{"rope_base": 10000.0, "bias": "none", "parallel_block": false, "beta1": 0.9, "weight_decay": 0.1, "lr_head": 0.00276, "schedule": "wsd", "steps": 8221}
Each number is 200 + 40 x the weight over its row's rms, rounded and kept within 0 to 999. Layers, rows and columns count from 0. The size before them is the row's rms in percent of the matrix's.

# layer 5 attention value, 128x128, rms 0.162, rows 19-24, columns 0-127
092,155,183,210,230,157,303,198,203,236,192,209,180,174,223,223,197,202,202,211,252,155,174,236,241,186,162,277,207,198,134,165,216,220,224,218,226,212,178,210,252,244,123,234,211,165,273,210,107,215,116,172,173,256,163,227,214,233,214,206,169,227,176,166,229,320,228,252,298,164,201,211,268,188,211,206,261,301,158,235,190,244,174,193,208,239,199,186,306,201,171,222,250,208,146,200,187,213,181,154,262,201,217,224,207,168,153,236,167,208,147,164,189,158,158,206,211,202,281,208,154,192,191,213,215,174,131,268,204
090,182,175,182,169,155,215,237,229,263,202,184,153,176,234,207,223,194,183,175,226,237,189,241,211,166,209,230,187,195,217,209,191,112,182,219,248,208,184,218,180,183,101,201,174,188,247,218,177,156,178,232,182,201,164,242,199,159,217,150,211,213,207,210,241,201,206,271,92,145,138,190,150,160,356,227,213,225,216,213,225,268,171,217,220,247,278,215,273,188,162,301,222,236,61,186,175,247,173,178,127,161,194,212,194,168,177,214,186,209,184,183,149,177,183,221,202,191,177,239,215,173,179,193,180,194,202,103,261
083,174,186,157,143,161,190,203,245,211,154,240,202,209,179,239,214,142,184,164,267,161,207,211,186,166,192,221,241,230,202,170,181,227,218,238,155,227,191,169,194,160,193,217,184,184,208,322,278,255,165,181,199,272,258,186,183,254,186,192,161,168,173,184,287,198,259,202,245,148,152,215,178,233,230,131,236,182,199,260,204,256,209,194,269,170,189,231,235,112,205,306,254,155,164,201,181,248,279,195,215,185,194,189,227,203,207,304,240,208,232,192,179,169,214,228,199,188,186,187,158,170,241,286,210,181,258,98,244
082,223,145,220,164,127,333,203,176,223,186,172,120,183,182,222,170,170,155,148,292,188,215,203,264,169,235,282,228,120,147,185,188,144,205,231,235,228,176,204,229,202,157,261,219,182,238,255,122,195,165,200,162,310,183,239,201,307,225,210,188,202,188,182,207,213,250,252,282,232,199,202,250,233,225,234,213,239,122,204,174,269,191,179,176,219,179,185,216,147,182,256,276,159,213,197,182,186,207,196,224,190,205,168,197,199,222,179,187,236,163,212,208,193,210,207,200,171,226,134,168,200,247,266,242,192,162,255,218
080,195,137,178,174,155,284,212,256,210,192,206,164,257,171,233,224,157,212,192,219,182,269,196,167,221,197,260,184,209,138,150,202,279,240,228,203,267,160,195,187,220,183,166,215,142,286,242,180,258,111,161,159,271,131,184,184,147,231,172,129,228,138,191,204,233,194,270,215,217,180,195,197,190,224,175,232,177,173,199,208,263,203,162,187,283,153,226,275,199,257,153,221,168,165,217,171,206,294,218,240,161,213,159,249,141,180,261,166,246,217,167,186,226,235,242,163,254,237,243,127,207,234,203,191,190,189,142,171
099,204,174,155,149,263,205,213,170,159,195,196,237,237,211,206,149,233,267,217,134,211,189,172,183,261,284,165,144,226,219,199,190,174,224,180,156,207,218,203,200,249,235,186,200,200,122,184,268,174,256,155,222,173,201,153,169,230,191,233,217,173,221,221,184,139,144,110,150,271,196,197,198,220,119,222,151,85,176,186,198,133,264,155,196,177,111,219,129,245,136,179,169,219,281,260,199,93,248,256,193,224,186,177,193,234,159,170,176,187,205,213,198,245,189,212,191,173,160,138,192,208,202,197,209,229,242,192,146
# layer 5 attention output (transposed), 128x128, rms 0.167, rows 19-23, columns 0-127
085,167,222,171,221,257,149,242,192,115,291,153,245,221,201,248,253,202,169,285,149,214,156,190,160,190,176,199,200,159,231,194,138,248,208,178,178,152,180,146,152,215,211,125,175,163,111,238,284,272,168,173,205,188,266,151,172,174,214,147,225,223,148,196,212,204,161,122,145,231,189,279,231,194,212,150,153,159,138,179,238,147,204,217,286,205,147,174,197,212,157,174,215,193,266,261,208,183,196,200,180,186,189,169,209,273,160,194,256,126,208,238,241,190,219,201,157,214,183,164,202,159,260,171,178,190,196,218,206
087,165,246,132,236,259,230,123,191,177,214,216,322,143,193,246,206,254,198,236,205,242,276,225,211,234,141,233,196,166,145,168,216,248,191,196,190,246,230,207,198,234,232,190,239,214,125,178,258,205,199,225,242,213,203,200,183,195,216,265,173,234,201,238,149,223,185,177,219,208,245,274,245,152,212,184,252,118,218,201,169,143,152,191,214,242,193,147,139,222,231,135,191,245,187,250,252,188,185,202,311,163,212,184,184,216,202,224,227,107,245,185,194,160,204,274,201,123,197,186,217,226,235,179,201,241,237,290,161
086,197,285,267,205,203,253,139,181,213,278,175,199,181,221,143,264,275,156,205,159,200,183,143,211,229,167,257,182,193,212,163,156,250,202,138,209,183,220,199,153,251,195,115,222,211,237,179,163,128,177,231,237,184,181,257,144,167,250,204,156,247,244,217,124,182,165,197,217,278,242,247,225,146,305,239,182,206,175,183,225,181,192,209,191,227,220,188,227,244,229,139,215,237,206,214,220,139,137,202,239,214,185,183,132,220,214,199,175,249,251,166,230,184,215,206,242,185,127,158,138,231,225,88,237,209,164,226,176
082,193,244,196,205,282,144,221,229,186,310,174,258,266,190,202,290,227,206,262,136,232,141,176,216,219,133,229,176,191,226,251,152,267,256,169,202,164,195,124,188,239,176,119,131,212,192,219,223,222,109,165,206,185,268,215,171,172,138,145,199,206,244,198,192,214,129,153,112,173,214,272,208,182,215,129,176,186,157,162,183,163,196,184,278,190,183,197,230,241,206,173,165,192,204,209,198,166,239,154,176,207,211,204,175,248,165,256,159,141,233,216,166,179,242,201,163,229,150,180,183,148,195,166,153,159,188,207,226
084,190,323,161,208,219,221,184,207,221,244,199,271,215,262,179,296,242,160,240,195,220,87,206,281,177,200,211,184,161,228,169,177,243,229,159,194,153,203,220,227,230,145,205,169,127,184,197,233,198,152,202,189,166,221,216,157,165,210,177,227,236,257,212,173,201,188,135,219,239,168,154,231,166,242,182,144,228,168,259,220,216,174,247,259,208,154,210,256,185,202,176,208,251,215,216,242,225,148,204,195,253,181,216,196,235,181,177,219,223,226,259,196,157,200,225,215,247,175,129,209,205,298,162,264,62,196,256,230